config.toml
hidden_act = "squared_leaky_relu"
rope_theta = 1020.0
tie_word_embeddings = false
beta1 = 0.9
final_lr_fraction = 0.0
max_seq_len = 256
dataset = "wikipedia_en"
Each number is 128 + 32 x the weight over its row's rms, rounded and kept within 0 to 255. Layers, rows and columns count from 0. Numbers have three digits each. The size before them is the row's rms in percent of the matrix's.

# layer 21 MLP down (transposed), 256x64, rms 0.161, rows 18-124, columns 0-63
101:148133142077144144156141186192015116112114120112086137113107104141139178144173060170131150127162132122104152125106148117157102070087119125145122117164137150158088183145165140141087140106138176
106:094112115178110049076140120158086134132170188176088168181094112158176154105130081088159120128116104156132058122112126108129128131140109142111094109150123176146093131104149108043136119088131110
096:174075208129096132121113125089195138152155129152164104117161190130122127094103143126138156080050139142144166104114182138083103165142120164107105154171153117097128088138183091114136129137156073
107:095106138117159117121106072130121127114104087132157103152140193133000162160121140121096132080114138170121133105120190159148124102075107114118171127114127086082164149119156121093112159169123109
093:153097123156122148091142148123113105091133118128161100173100149131182079165180120115184098132186145124155076175144110128124128121070216167149090152126156119173165135114135186154197113111118103
106:080075119140124112062094163163133100092144143132155145122188180128187188121114181110167128159147184160117162130160137092131125132130098114086121140074130121106132093120195127086081139158172088
090:150102127180140152184191130150120101107111161135186082119125129154133102127134089165148111143128142156091177131162155135052088084165089130154098108141121151072082157118089132120079139169138205
093:077073091175115142157124099149061113169150114167170124118159162163091135112170163120115150150088102104108151145156145111170129139127099175150173073127119101135120190183157149168105123150063080
102:138138069124101132084153136128110101125151129138115096182134110128119025138123127093125145164133098153146143101182095091086129089168145109190113113113129186120137199047132124127121127096085083
089:119070094156093161129137185100150093125181123104071162089096109166121136134139184106146113131167187184119101073148136098165139126174138175119111124060085088125110116155115149178114163137171127
100:191160128151154112140131099103116072173160097146151159056135132118168123104110103139094145111078131050166183138138157071145167100097094138144126127129179148164157100133108120149085132156100055
118:133117122129142104114131147151119129143130125155141132097132145117000141137155125130109150125102112125105125139142132135128108114126136146134140136138128159152126116151107137255133140129139138
098:125093127098124126099207180104106098104129137112082126120167165148101106165124148217130128172182168135164171181148104167124126162125183098142161129144126146117129201138097143139164070123156126
101:102114127093137137053135130167089142153099111110114067092156110143037147180112172132154094125142148124084096066129171171124151084169130144093137111143161090128143121155134120191171174128114089
098:156126181137190147132169071143160100112112109117140058121153079114123107144165154152188124145137162129118142157141142147139135146164091115149102071110176103074106147129100128051081111175136197
099:139129139136113110183160191125192130142118153157158110163120057114091141186130131173128182093080155127192149198125068190156065112132143139135115125092106149118135100106113151126158113114103135
100:114104184149150062077195087103159136124105115102108091123136136114130075115153032132188106093110125132180123095156125129085136140141103158145149096141131105122149150091137124174184086111097081
093:080119170132122132138179133112113204090131118116138092080126191083079125184122147027134155125125149097101131152133121150106154147174119101199111120162092142118168142082131112175121142156105137
103:121123103152103122111120135075152128129145150154142146120125121124186130150123134152094088159095105100158132114144122003090156095187125159149196151115118132069098151133120114096109126117133225
104:091125116117108105149117168097091177128104128140113076128109078140041098133096109117140129200169152069109139081146086134105110087131153150135151171159155150074130122094162074103126159117201121
095:111146101057164123110134105166135143142107155119117113200132145149170131033127148200135107146143168141054133160160128107169169136121145121146142077121151124152067090141083147126157131124107071
105:104156148079070104085050093182152130124146147125120162093130130152096185121143208153100137108163130107091097158094145107106159112130141122135118085157091118097152105096092195118145171180165120
095:170137112120092134179152163160200119185170153097105127172126083140030092138177118166115175141153150139139120127127137160095110127111225140130100171128116135094151141112165150151156126118150136
094:095189102136146151065116143084161077136154154129134130069086069112112131131098090117180145182091080139117150133073145097104135148100177142173058190121142151131109106117147128177119134121114163
085:163030106173106129176182160112133071156075129121155103145101163072151169163111135124127127174112168079134135133144145170142130084154173121138197135138113102178158148141142105169103117114114097
100:152087115141118140069146102154070136136156129122129100130132155119157123103194057094104115073124119114079148065063174115130105078118144179166145097126081138177157144133064149116123161098140099
095:131102177071149122123164165066117095090189048090163116158064099123149085140137129128141099098130097155109088179161115128129117190126133146112116075088173126107103103154140107163139101158091151
097:171152138172072118112097142127191103099144114153123123119133190087069138136141153087151053123063126103112102154139153105101177113162091135137096141134074131101135156093164137212109100165127142
096:155169075132121120096105120111146096122104181107157176100110112146089153166138129165184191110114167114140148174183108083105130134114090076094095145133156138068074120145072149166190114142160103
102:103143139066144124151110133196121067147135104164101093130094078089070120158107165107137132147095140122103127097154090197119080131136147080144081090112100077124103049188142124138158131145129118
101:135140132161141080131123149087078115097116157143111141128155085181149083201113128194139173121135121120107114148098119082125124068086172158107120109082086135145192130111157141153098096053152181
094:142150133145114111135062129117147186130204114095146165183056140081154167119104117117105120117117072137141146148115199170107126135072092125101128137098072122174133124147185160182126145146162127
102:079084141116126165130152134069092131126090095146114091115173095104091186147112149151084068109075130180158138135166135133110059159078100142100144183155152133106111182162163113092081110134123146
100:146160123123137145132119072120105119139095150123127134142082126155000109129131139098112169139135147146095139117102124160163162106105120122142093113175144111140146151116158131188138117171145118
116:091131139106055161116148186063129118122091139137100141108146132150218125104141103095140059184147140189157107108120115094124130086130128127136084100137113095096064178117102144073114143128149099
099:094166142111123119136131135157129130129121074139129144128080126074127132150114121163128120137133140202117144123180223110134180127114126175148155120169132135087184225127101101139085082071154154
105:226163122125125148118120140157141152103202130100100109126126132144145107135117147134105125190086135156161149044152091034106088124125132211118145117141165125091147096097133125114097116116129138
100:154144127136169110142063112121148128168171122134128140123166163104000151124096124176093169127147136111131094118119081149122110109153122081113125121138124138108168146140199113160065110157117149
098:147157145095129116143154120109176143113140187107087137159109080121026114138152183173175160117123118150136150127139125080135076105140080144116075146143140096177142193094111169176106154163152113
104:095145168128101133125135144123155156101168092068189147128099094126119162197159180130138133163168131101167135152102132114140074178135125108087055136217096149158081127095133122123108134090132089
097:129135145143144073087172140118141178138101171149122129096160182077147126072167147103158109118019162131098154126170072108162137108143137114123149113109093134137111118130098202102160178119148162
093:184116103153080120156145136138149160159159125143187144152101136152080136107105182157138140157120119173180143144136177059137058155121125076077108116118151136115125114126128041158140150189160097
095:111120102113123144143115122149073214081125133118167101161174106080142140085149133159087113101135149166158059060117196109145105136115088143151082134130091167089110094097163102113143110162152169
097:091195147108167129084168094072134127085127157132092108092051138092116122128143095096133107157102158106090162123081073129097150171052079163178115130110163134096151109148123114114103076132125121
106:073101079104091083116187154141147094146074097136130118057133066062138109093090131125116161085124135093167115118139132077112062091110163111109106175161116133116117145100098121135080173125129097
103:064181166105164102119125181158148126142166135127174131126185116099099158108105090154144099131136220089124098102152158095173127095116121115117082062097108123183111117118149092118086115174122164
102:118136159096143109157122165113113159074135120197117148130197142214156113128158119158093087161129074080139156134098149104122140128076141165132135160133105146090175135139059162175129092071151117
101:103197125142156076160128116184152099132130118118128102052138123131067107146163109108127157125201157070110157110126122100125155098091130133183168127140156108098087136073116120209077135150140120
096:140124129154111128141208127129101086127191142098111095108139164110164104146132109094071115171126124075080129078165080104151082116075098130154133154153177164140111189164139153183164119144170163
095:122128110086163125092141149161155176132125032051156150193169097122141125160130134136171145156115149126141092104145135156093120138125119121112107157174145147138152050141186093082173121120178102
100:180152160115090107121132096109200123107157107109167150183141106182084139153087152095150161133159105188124150166126122133106110123137131130126096171145158072130109094124181106120127191222102097
099:143132163118160152106182116118141139187175106111131099172124130140090088120197152144191124118072118098152093150109167158134112138123090160169084119121134051122182136125139140196198145128108158
102:129155149142164145158081129098107147156093120154138120077162093171117168039131158095114097123105124135150113119141177160152134167077100148074202172116092136117098093082123086142168072148147107
090:109143113195122114116100195104124150210166113113057102095161122108124149070138122146149105137119164099131154154118109094133114138095108147168173173117119136155146090138102159156238145109129135
097:140083140123129148104099098125126135103097078048085075145067142132133129139131122126188093160124116107074134099121071151121177143096106122181109161108162168146122064138154109139209149127117177
103:114126148138141172108133084143141092139164110149116104155103187125127124119134123102090146158159129177141105146132102047129158090073119151107180077127193145166144108145097089249126120132137126
095:187135132176159150126114114130128142116149103029150124175042116119116139168127112139166130114097132107117133155176063165147129167078132135149162073101132134115200120144122122120144171136126060
096:122147112149099106113173155126123209120125166129099118046131114091140129076144096213136105166155129137127133092156091089073107089111167129136139083143181122138106082059113135072119105126140118
102:165127164172155086090078085139158082109150137071110159078136109102189118139122084127115151201125096114142132093162127107123158094074114083175103114127131191116177187105153100130148130121167137
096:089151182085131189122077106139204195129145132133110118126123150139146093133145117137098110165164111144122087130160115184129157148111071150072163111157152141211100164163140130125100129130064099
096:101168142068134105102132103040130069180107116091109084075108139142163142124160110139143054111123133103139165076097114094143149114085175173163132134117152156121105148135072117090149145112075108
106:128130116103203143087120111154122098169121100133132105168116077102108143145111114133126173127129162100145099084128147138088161086072105136114193113122108114167125109115153063253109132096129157
094:129164144152094135108108117081131159097143145071175122158125144089059136075125092092089154091137107098119094134143135113077147060077135100142141167094116151096154057072152172115092116133167163
105:101126138061122179155181153138098098165091143152097106099162118117134175126135170098107101181179151230148119156120132128080163123122166171168132128112114124126127143072109164129104158095191128
097:162148130142088128186067137152127124121158164121086163134137168057135123123148147117123147194119105111131111090167111117130193121163116151119120146112109213147102178122136132040135086138181166
099:192169108149046123123134137105068116135138125134105105147150150168133045168144097092127116131100119126058143139129096168139136138105156102175107092154134130107144050164112145138162053138094137
103:138181187184189189154176172108133127142166123133144139175176150136164170151134089161133131170112135102100113104137106093136161125143118118144144126117206115070125156141162122131160114075124203
113:139142078103113124115188131139134141086100106131165126119081146173149129089194145115131100128151112119125228083141121110153092164043121092152109110124174124157144175118073119202106127130134116
101:076104068127142161124177089135052127094097157103094156101106083133120121120121145114074151149144115060091081170129136133117095128163146129126137105011135110144124158160129104131073133107125126
095:066125147162118144126145157182151108133157154076108103134108142135121091106107046106104147114107140192125095138157177161123152089135168105128077203087126170123182126126073135155128170099173105
102:129133127085131142178093048083176153143174152170158120105156088122117120098128116158134069114131136084130165139104161113102090126124201153133096102124094134159143154173232125119149140121137085
107:104104090164092102116111107119140132136149148147115090130162114146086206159107155143182042073137120139149138151141148117183097097153124160184136137070156088139148170108170090088150132082160086
111:141076094053120140140102148138119149047149141155115164125141110156155133104115116130143195067126128131127124052052118130162108128105144092107064086124122149148112175094117109136127125092056115
093:156130141108119175147174130129137093123184185092156172074173120157134126151145139137146134179117094097114086162133176115044148180155172089139132092139066096077114104144132136126131113169165080
105:153111124165140096136128149151083137162156095118160110098093086153207106141136112137121118087146143143148152149115137107114105139198161166160127101233128127102091101110164175063142163119188156
108:070137104087162138104196171085105119147086140148132127085155135143103127147159100087127172132133060152050170142084115144107123071087186145134166125115102128109139160096062139166137118167131137
095:144100133102069128117117121129073076107164098111126110162154128146085145155089155115102134074094143106161074176136142110113178142153151114107108107162130100157173144149174164233117111065161107
107:129116121133147057143123194135117094120174177110149106091103156137147135165160118118130146123121139039109116127194094141125147133165114100115130107161097172136180077140164108101158175224124117
090:139149087048147180092149128133149154105061149168166120145098149140140156150110153164120161157159076120138163125110126091099127119154096100146112049047158152087135119121150112163116082100128072
104:175120120112138104127144123098072133119111098166087133140110111130097153118119168094125138161122089126077197078138104136170101126124093128070140095174100069109149121193191118218134155115085132
096:141161087109119073143202105073085131150099137134176151119143137157155182116160132196075143120083167100133159162111133094130113102127156144121143151079121126093091147134170198101139082080084127
091:191138118123154113161131109184195136084104145096147143139112096110043085158185108107156142174188132110134080097149101156125111136112100117147083145124128104174141119168174137097188150149148176
102:135179151150136139095129144135146163083127154158112114089143114060027072072119177176135144108143162122111130127173165096165157127143123120139140120154190147136098176133086112145080136135109190
104:172178105104122153122131059080127174167156049148091172138124146092147213084114075147145096108086126126099170157080145169153135126141121107145149066146166142155144172121139135133133137140115152
102:173129105162132177123135173084106115121124133127151173105084212123104101135149122160109128145118159100104095118130157054127140084132119126106157065152141111127051138216147144160176155081130123
101:246133157105092140094138141108191156113152131108183157137117114141038096114105151144151158089130096141111170164116100129089105145076154133109090141108147150108123117139168122154154156155129068
097:070154102111051197144135147151129160127131083116135168196122102125116112129109115061132106153187125139151106174169173152098141089179120136148203098130160123084141148155142098098126095157103128
100:135124120162084092156112136141105152138170149112119117146140097091002085107132126098155107108186088108125127148157103095144144149138090159157136140191104114165122065136170116077158176136100100
100:123125189206088101134150164178120125133063128183161127132180169118142188148126122072142099175093117151133115115147122140189149147127104163106115113159123148116117157168055134103149154096072133
099:137196090143152157119143113174154100063147109129079154093163140109074144138136062125145160171190099100152085125099170121136152171112119122110090105083066144150160144183156132086156127134174131
098:178125206128085123174140111128139113168154146125131117180122101057136164099121137057120145131152107115126120068146130082102122144117165130201126150127149160165087173136158154100103098050157121
106:129126140077146124182113104149122117218112086105071103109160064150096130058141154149151159155131138153150117120155129125160095151112120107167117082127143106131194130067132164152121109094204160
099:107151157133127160118123143100157163110093101117125082110127117070113127141204104134159154102149110119192113083143146140183120095063088151142116098230066148069139136135136117090143159159118112
103:085086122143140119136108147156152116103129184112148137139180149147133139154126187140139071108154103110167114179163198145140113104083102153132150183076095100061139109130150140042146110144173174
104:141178151100097114157162114070071110146089142091125135140107166134233173107119081079145110094158155150142193173124115162137152130156132110121140136111183100148167142150126109124066148164162119
106:103120131154193145147110133130115193179071120187146121117134103107092125070208106150133112136150154119119132160118124123140128061142117129131154118104162101165100132137065111183180180055129132
094:163168094158137150114114083093126126167131084121100148143092183198101186176132136140118187127136182110149122140104126176166151143145146101141098052168129113075145088112153111208126127148114117
098:156105191153150124122153165110129084152106141106189116136191169096125107171155171145150062148140134115181101151094177130064062097101092151159102141133100152136110140137074143091105126127096175
100:096101098163083132142113131094141139086128078134135109074148111067136143105135097168156113121092137101162121140109158102080071164189147183131159120177111097069130184171093138092141134157163065
096:111134121182159148121190131156127196117148166144083133096141079171144144112070173162154099118103211148083130077127100126102122128155071163121133086090128140149138122079103143130105115064155160
106:089132065168128115135128133096136117094119080097122115145130137133210099059129146144134121164186096082123091099131149046097135129129109143139129129151109159146163124092144139047090147063152167
096:178124118129135095148116114081177096064134124064172151136111081052123093139114086077170159153129097109149140177092071135144150150098088098115111149138117072132164162116184151150140142170139140
100:145163191061136098124112125116133105109140139113127152141156143146163113185157112130125092156136133097134164121144182000135109133199108121134159142173078105126129119182130097116142158113152161
099:162190081091119125118132147086155102144085099188102181141167045131073130109106163130118102109170171085109131157093148169127121124145100131155125145163140121181091129147057169125146127127123187
115:142156136105149129138132141164133132166132072142150111080206121126208131091155112069123111112117140100135097093180146076107101150122165177125111112140128125098132121115119128255134121108101154
100:203160101129139107097139067138142131128103170134135188099105141148000157112154152148137131126168130143121128133087070069105135094107105123148124100121090151103083155143109123162146096159131129
104:099133087114081118140126143133162119159158100112118153141130133152000120151110180137165112166118140164121101120126126159152162118165160127093118116157123153121107117114113107206125157165130104
# layer 21 MLP up, 256x64, rms 0.186, rows 19-125, columns 0-63
105:129130071125132110140096116117168067117127113139117167098145111103157122126157158141093056128148141109109085141145168202054155136164083165172133156154152149081068118164131072116079134104174128
093:081132115151113120150163117131033158119141143128123089148152103179137126132154087121130121126091113109119163094123162118152095117184133149135098138095131045146086164145134072095160104039115065
109:098139158102107174110170126138103160173156069103178163123121139138161119133135142159081092089073141081138112104199166120104157171105078118161137125133149168115120151139041127128141068144099081
095:145114121142157097092084090091097149139116153135116162170159069088128137175147116150148108126136173081092153129092140163130133203141190124167104087129052173088083167129104103146135109086081139
107:123119161127117128120128125116158141168157101150099175070168122177157118163155135183158101087195169143117173086095186115064145129127142120100061093081136147130126158118110140132130044109116087
092:103142133150146177094135148149115101138066081091109120078136102169185189171126087123099071112131091102041104180122130091140102093149106097141093132129098121126121145101115117101113165145174063
094:113098178117156160168146148126089113137185098126111098077059064173143138135186102088107124085092118122171130152140135145153113103147109141101094099152165132148127058133113150144105128117127027
104:132134074139117136134113115157096099174075153120129092100122127111138149098140150092136168147123185127104097082134176139059092175131210082166091088138049150128094095091133170117164104140122109
089:127137119183103099124138124124136037149118067168140167172152127185115133129137099136067148149103145139120100139120155129200213058109149090126132167155123137132089104105140105154148149145069118
105:117110168167126119176148106151101056115112197077135150107146106137115128129159078146138108164142116138116064183087129121106116168115158090165124160118113140083165162141152203118160181093068117
093:052084160061187076095099104109089140092183144081098166115106129193078112133159122129080151122096143110102127133088118096123110124069146165127119114100109149139109102139154137206119124116141119
097:125175127121122146116160119157143149166142102111206108153145113128094111130157086164164170128146151139132110046123156182103164133112114125160080127100191083135167061173137094108061149086147145
095:126131135152092188124110122140167169119125152138074161148119154084143186068154133116204102154183095118138109106074146151147134080137122104163168118158116190100129054133150167080109096103142136
100:166121158093180128109088097113127166114208141122182172185150121169160138107166193139157140167171126135127089138120135094166117134153158164106071129096071082118158090102136176126134081134111108
101:138178130137163077162126131115134178103123126118144120115098114230153183145182125144082158080142203136121124131133127086067112128102171146175083128163106102085130098132131193125167131125134113
100:144152150105134103141074107110178094147067139136155151214149140075119131132100166143143094140121115129099120106125166190060152150090139175136109144162117168103111111169128137199111141065105080
086:179182097102124105094150116153108155088116124159095158115161106136153121150192089072113169102131134051137098154148168136109114054125144076130145137163144177081188132122078171105129117156104113
106:074149159112152135136175076100175104107093146108095091093159143139126120086130086113150122125074059087063136111139130165115137138078196081131161170118134074071148109155102137111151150101147163
108:069116104110146138147072102082107175097116076117099083141136116107122115073107104086112100140096112147070085053144202154111126139153168164136116135158145172127150129163142148107119157122206158
096:137102127108138096097169140085111108189167079168179168180148110102167125150141129142162104099114138094089099065156119140094155133100149153094099154111145118133081202156108139159032136126122134
106:127124154144172136124115046137067195164127136129180130186110136132124127103170116135127156190088049138100126097157127127134128079108098081133128117199145111128108116123175095118129183119184119
090:128166150065106168102131148133176140148135070069096169131117072164101064144124117074091125115148116118113112150138141132178084123078128125212076159090147122142147156126133106113147162163161079
094:165116134126141150105097105134085131093137125157136157069083127126199143044079092159163149158175113108154143136106136125143189101159115161099124094180127075150092156094104118105113172140199121
073:136092090131152172163189095131166082143109158067111110135039097133155168123064138106145136125092140126157157120157112142143136098133060059104091154119140141151103143130170168067108100146142131
111:153151103214094159097164098116141103144139170112143150088173140143157123144111181120066100176080110169137116105126160106130127166066148139071206091136132076140194129114140157129115124135118121
095:130167129107163173090134123109138032121129128124137143144165119130139103212145141136104163099120076150158154137134178146149139112056109137101098146158069141151101158179159104163081127171131190
097:094151099132135074200171130076090097126102116130138120097142075088168137131156148156101184126135164136152117077160117115198163141160088083155138178145117062112107083069108152149120142135135102
100:122145116111160181061085066111120165143112139172151106129171074127151075129162128137123110119148116189105117136128139105208179138127172136143076154097114145071137200094110152145156115127084117
100:154157151099190077179094119091140109118104101180138153122139124102156091117111159057111052169095096145157115064180109136127117084101179165149162130139123102127139091183145132083134149159114111
106:125121109157194188117121102159120109142187129191115132117131127117117136081102085113161116102068126088133130147177138183085214115188081115138181145092112136108072111157130108120102106139108099
090:124083110174100174129122128083100136123111135117126142081067131143100159085064167114184148163107143064140129165122114160111143146043111083092075113070084093104102145113121144149114141131169100
104:099095172177181114086108084076103130153182129146097102154094097113154117075147171148115136082137109060172056161150126081135126119123113174117134173147128134118156149144134165124103171194123153
090:148152166167147176128189104158139111138088188115097130131089136081162114090089099150132144177132155120160137084092118118161131149096133172170163140110149112104080137113094179099183164054172093
102:118121150117074133109065148117081117164107088108120171070096090159186133125152188154125044127172152175138140115131111139114177131077115097115089128132151108081070122146156129141132097101182097
101:105144111115206179104160102140142173058100087083154111184186115121097123137087142124115116133077101108154144176144129108142131137159116100120126119149118168159062130179149203109128117168175117
105:118088099132203072103130130090142140091061119160081141174090115095114152151132171148094136068080148098098123147075139160144125184141112133106098171094129091161113103146081149115138132080104076
095:095146129181144128136154139199166150169096098083114113087127124108200150087148074093132124058131156135170090116135188156113159145148095112099169069196139124132096153114087133091129133133108112
095:142117085131145087129137122069152111142053062089122189118104149145108159188149134105179083106124146103165099143098201145194117111149163154121107138135115125108152123150099156154173176160086145
111:126108169120144110063118127068082091109120171174152181122166105180140121178159120148144146121160075147156177076101155131088177117094088128183174121166112127102130117125096101110179145104091095
104:117180156114132096086120134110137143062127177113111100110046133159150124139143101186179091062076139163183071117106146119101089157094130102107099134133156164135154147130138132163099104140200128
093:126160146165229102175145125097083104130117166144070124169146111117145185138174108127112113061087153142133169094128143099134113168168135174142154125107203082126141124123116097109150181101112133
094:187090185141084137131136161141149120165140140082154176162128113136129125153161162060180148188113111160097151107105145103149184183124116136120126075181100090151159127120128160128118061152158181
102:099143184120117132126142108132134139151175154150165171178136147104116068133122169186150142135145130107122063182200148096161196137148081134163144175114130071110102139153134172136153081147178115
114:083175115121112164148129135109146203151110136157096124075153138163130090133116169115174176130157072166116106119163158201139122079108145081116090112141135108139088133159085081096078131111139056
107:150159118089159082139122127104142121167134133149116144059129073125124115106082168068202116049180137181182190084175170118119116143107139137098115108130116138114111174129146111120126078155104117
102:086132145130095099161075114092098107163153149097061130146150099143115131135136198127097128143107099124126198095078131088151151153044139099164151114138085134071094091169070161156137118114113150
100:138153100156117128147163173110169115146138126159170139166108066119141092125146177153108094084062126093117133166136096079105080174113064127105079147114145098127117062105074099170157133098163087
095:151182127128140099105140144135160077148142144173097116155135118128154134143062093131169137139118100197151069180189142173113124094116061077165115156177126114132106149081124120111159123089143057
084:137143071107150165144148133105150153149146134042135152098118105138132133142103071146148089119143116105095121117157223136095077108145161112100114107107191060147149096125144062141193140114096129
091:148152132121139096152093100106149173163137187088174214110120127166073103157090153126151047116127110110147143158147157159110083171140136093111070157178137103087134106139161191142148145143144131
097:162109151156106129134118135117124061147164165173137153151154151106155115121122205114087126138105058139163100046156166102097137089107071125133116123186169076145117119146140162144080084166155149
106:156138100113149141118056098193106155169093126109130163143135095165139098127133188123074097084132106092150092159199142108181143142060142101086167143137078143145103120142143088121183116135170148
091:119158109128180110170111098052091157165134148141153115108174094074123130139124109078111126150180086113121134128151107121157180223081109140131133096142107148122115159085093170095076144104079156
101:123114094155122123063126124183092145098172132116125146139070103196126151095145082089108049198104140067107114087135161085104108150121121085076113115095148160140158103118095098132131163153110105
101:087173097139096151103095128151109173112151112154139071159105141112141093205088100147145144093155132080102072144135117159106149129105154131132133164152118094139110098183054086155061077175150121
092:107085061154113125089179099124104134122076152097140124111099057140145147144157136171116064105164102141088152086149162143139116122164117138117116132216184102120151181105119120162175144095075111
093:109077191099148163094074136157153142143142112097115224094129120156095092114144142128120223210130093142108091151153128114178151142097085099112135122131092098103117117109123135097152141091145131
105:104073068117176134146182099087124143090130172190099099103042080155089126148120157105129143112118108096123116094102133171143132158154099074144103102117163128132085090084074087123144145161126100
097:047167101125154119061181090175091133156110147156166080135122153095157150122144101106140163043198124103137078135135126196147132122115145119162132128177124134110130155166165095114146123161109113
091:121183143086103148133143144162058127130214149161185165104115123133156173144157110147148045126121120172152106142162168137154123125150031141121154119140133124136148108159131104131172144133145066
096:158102153107123110102126083169133108159157083099170107140150072129106106143113188101124077103122183125143142086230150097097095127053160161095174102138111120131160082144149095149128122160147132
095:142132143169129160105146110100110176078173136139080147160134105153085076106091126110109109122106056133128066085195159145111133096139128147119095150150073108061182089115103139104129116109176181
109:091217119111111111163135103145147140121109158134135084115121134131114140080130125152076154126161125148135140103115169181143147092105101110166166121165102116101168168180123120147118104021198076
093:142120099167096110123174115099111161106117151066110082124170117085116155099140128106108131078060108093155139138123159146077179114116148084112148144142104077068063098097108095097113176109082075
110:135099125115164158141109129166142117124123123108167160179097125033131065176124114078146116094129132169131079105112163131166171117164119077137161203122115124134134198138116135122161158091193105
109:107172113119143102120168141147178096126146168097091155090077113165113097053091073120153114131171091168120108101180163153141099113094144130130140148130184105124072101187132136145052121156099157
119:169128111075138128082168108160118133102169151122065157070125097101171140143146135092122083092130116108149208074162118109139094133091151125154165054139122132165124092163088156149067156139157144
108:122148122104135127091108111181173078059144146172142134134181152120178142154099134168127165206101068123154122108134128107133129117067181090137169117124100087080161128174140125132146140057154111
095:099123161167154159111130120109046116125062091147071089143133151147137092166149158125141101107167109146137175076143147145130086181128073134174092104102181085120065112121130072124138133146150171
102:101109142184116107165140116154080138135186078133141086186134101129179158147083126125124128164127120133077150151169176144075156118117094151096110143130096150146131181065128141082091121072064172
110:094156192170159113118176095092120093132166121075085085123120121182139054123106103090129160094145130136097129214133130118078188129140172105132149163075108137136125146148117132089124144181118153
124:149130109108099088152191106152135161109131123095133157126152064140142096118122124112081154125152130127213086147107132159118107105122167140110077117204161118161086058180142156151080156065120138
096:061213142114127136167112089126076076150095135110116133161143113096119117130164174147080139116138168100075141067104096075087190107163096144122095119133174163099092122168114107159130126121167126
101:182170109148145173160150150079084116131119179157111143113124069100133122168150133069152099094125094190119137151134143133144104164138142159161091076176133185052073101167108111114140129142173129
111:131109097137106138099179103106102101141188174091097115149122128097109116151119055162097073094073082123141088099149169110149187091129049147122115100085150115173144145137140196148138124129167115
090:132108118090172108107110087126126094184152203076113123135081122101131098155134166075164174111109142112154118114087164116115138145160161193141155195106120122134099086067143131106137121124212111
107:113131146135065085183110141158116185165083136143082129078162091160144166094125137053156097082115158104160133111115188151157158104131171142114153148137152183075095151107097140110105170169117126
089:107186080112171139123205103156090154123109200142118086114118132085186119214144167137112125127104128130194130092144118135095132090081125131077132108121072170105124113099087113156129161121145113
100:199072112122129115118146129171144111092089106111136152132091095070149146144099109072116177089148170121093154143168191153176076059135100153138153104133183130116089144131131141114180173096144133
101:183168098133124087134145100112138134105136174102121116071137125199179122110112092154109135056171119125162141130142130160199087094144122114193105129102114109130098111184154206159080139132149132
089:111124159168126120121212122109083116139120173114113109079093110090139103115072057191118078155116178097087123141131161113097145149151112118099150134110090132075121093146122119095125163038109140
099:100096053118143105212120154155107102175135089162139131157103169140128169202151103099140151094129125125108080129128163101149123197098173157081118115115076141102178136130181148127119168118156114
108:123097147108111172114160129161090144104103170083171134110123084127114167131134107110105089115181198106184118177130163160210150140139167113152149120090156074181107129177129173125172154093102130
107:147121105115191149033107110145121062085129102125110158111149065094143149094114109074076113168144165143137148151118127131157139102143148064130115157145112120180100131120096175107156096117079068
097:069133104160175115130134116144024077161106128162097079132135105144195144131149094101132137152128181103159068100143142107110178106159139138152170085145079110135130134165089141161100124076108122
099:115179112075128138150122087158122141085117159063146155137099098150113097152079151092127122101159107133116148176158162164101076099130138121132138113168137034100145134172088180164096102176086169
100:095124092192136079159081095115100120182101139100155142136166106181137104163084130092166110151138093099130135100145088145081156123103119130186175101168132138180121167201158155136155110154161077
101:116148084112177123152153070099113109123114170130137170171110129157091127052086143108119114107155102068152068138095114142130115185099133183141118120125153155151161139156106167130061093202170125
100:079174151103132168054136128202136161110158155124125171118182057130155134104104122123222144074131153140143070103140143086127106140167152168150111074128134156155134123129112120143139097169139127
104:091157128101126121146153087099104118032110172092145135101118077087114162163115111116138082085154067161106109124137114119099096117089058107148128143118179137133050157090134181113163121142098114
110:062141087211118119132162138124115154136148119111154140071101122140105061124140106113119177150177139139128115119071131153175182078095079118130145146060133087115109157178145095118091092108119084
099:145172109122162123117113124118134137108165125163128127120168070087162188142136121078138162102113113094147054172196122163150126046107083145164081083109108116095182141139099144116118090154178119
100:153107107111110173144132126158154108143173108082064115103170100165158102139143078110123151095185172129121145121133164037081145144117113133093079142095157184133087168113132160155130119185117071
102:122129120126074096106114118161098144186110085151071158081091104115144147187120127130169118128133105166133162093159161117056105087138168095158126094159198123092096161177099089115161071118132147
105:157115135150123122136167049174171133123069136113156139157095144136133127155208174135125127106132150131170115115193110177106115083111091105116111113105112073116122157194128084137212158145103140
088:173103136102101098153094159150141112111095082131148142160160110198177135135086158163092106153126113067138151149158147114100041158148166102141105167064119125168130137186163166165106091139125097
092:168188170118177169139108104183078126173111165160161146103145137099107118123119143161167131128112096157172146118169204168108080130129145163124091097105153097147154187136149116131190157100086087
104:129093173154129048148152129109117113108116148057135143134097145114182101135088164164132117091181127081120126102160129069047173140106101137084092155181115140193150091100135149117155154134140126
098:104130105139099160103135122190111152164197189085079151112126103140115113103071179133191162106147143118095167101163132070126110124101128082155145086126124158141159076135175144117134089058147134
104:075177092147171125095143100188116147082157155091091120143135152146137100190095166131174137109110100107118151072106148190115132108112181095080155136080167124125117122104174141098155166150082077
093:119153170109082068090152105128081104166123140172156069085102092108174101128090138150086137129153114146093110105199151064114098169175117142152183123155152158162122092153109146133165107086089114
102:124099137130107174139173120097099138132131149155103057156111093188131128077153143138085110185143114147118171093090158162131175160031152134100160128107120148095177068087103113098139124097142156
103:116115159195158139083193144209115086124115113092121148140121110148114171144111100111160104104167164127142076158065169139140087180143111171111169119117148121077187108116152141148173156081128136
105:136094170078160068171095093155109144128116094112122089144062161101149140164098102150120103125116147031085114086118085134140124145126166145160099061122152078143138125151109138105147148079184116
099:099118124158149062182075118105113080106163109058159095153093098130121190101130135088178169141093139126210151109133142168121122092113103104136150104157131075123142093177170158154084110125128123
097:155134168132114141120133096069159116063148129089168119133103135107111069147144060097085152154108092110160125134110168154100082149121171146082067138105056125155099139182119139071104087097149114
087:162121132161159126127096119086174156065110054106087096093110102123145137168084133098134100082094122090105132174165174186129117131092120099129156093137195168141126071112129125173132116079096171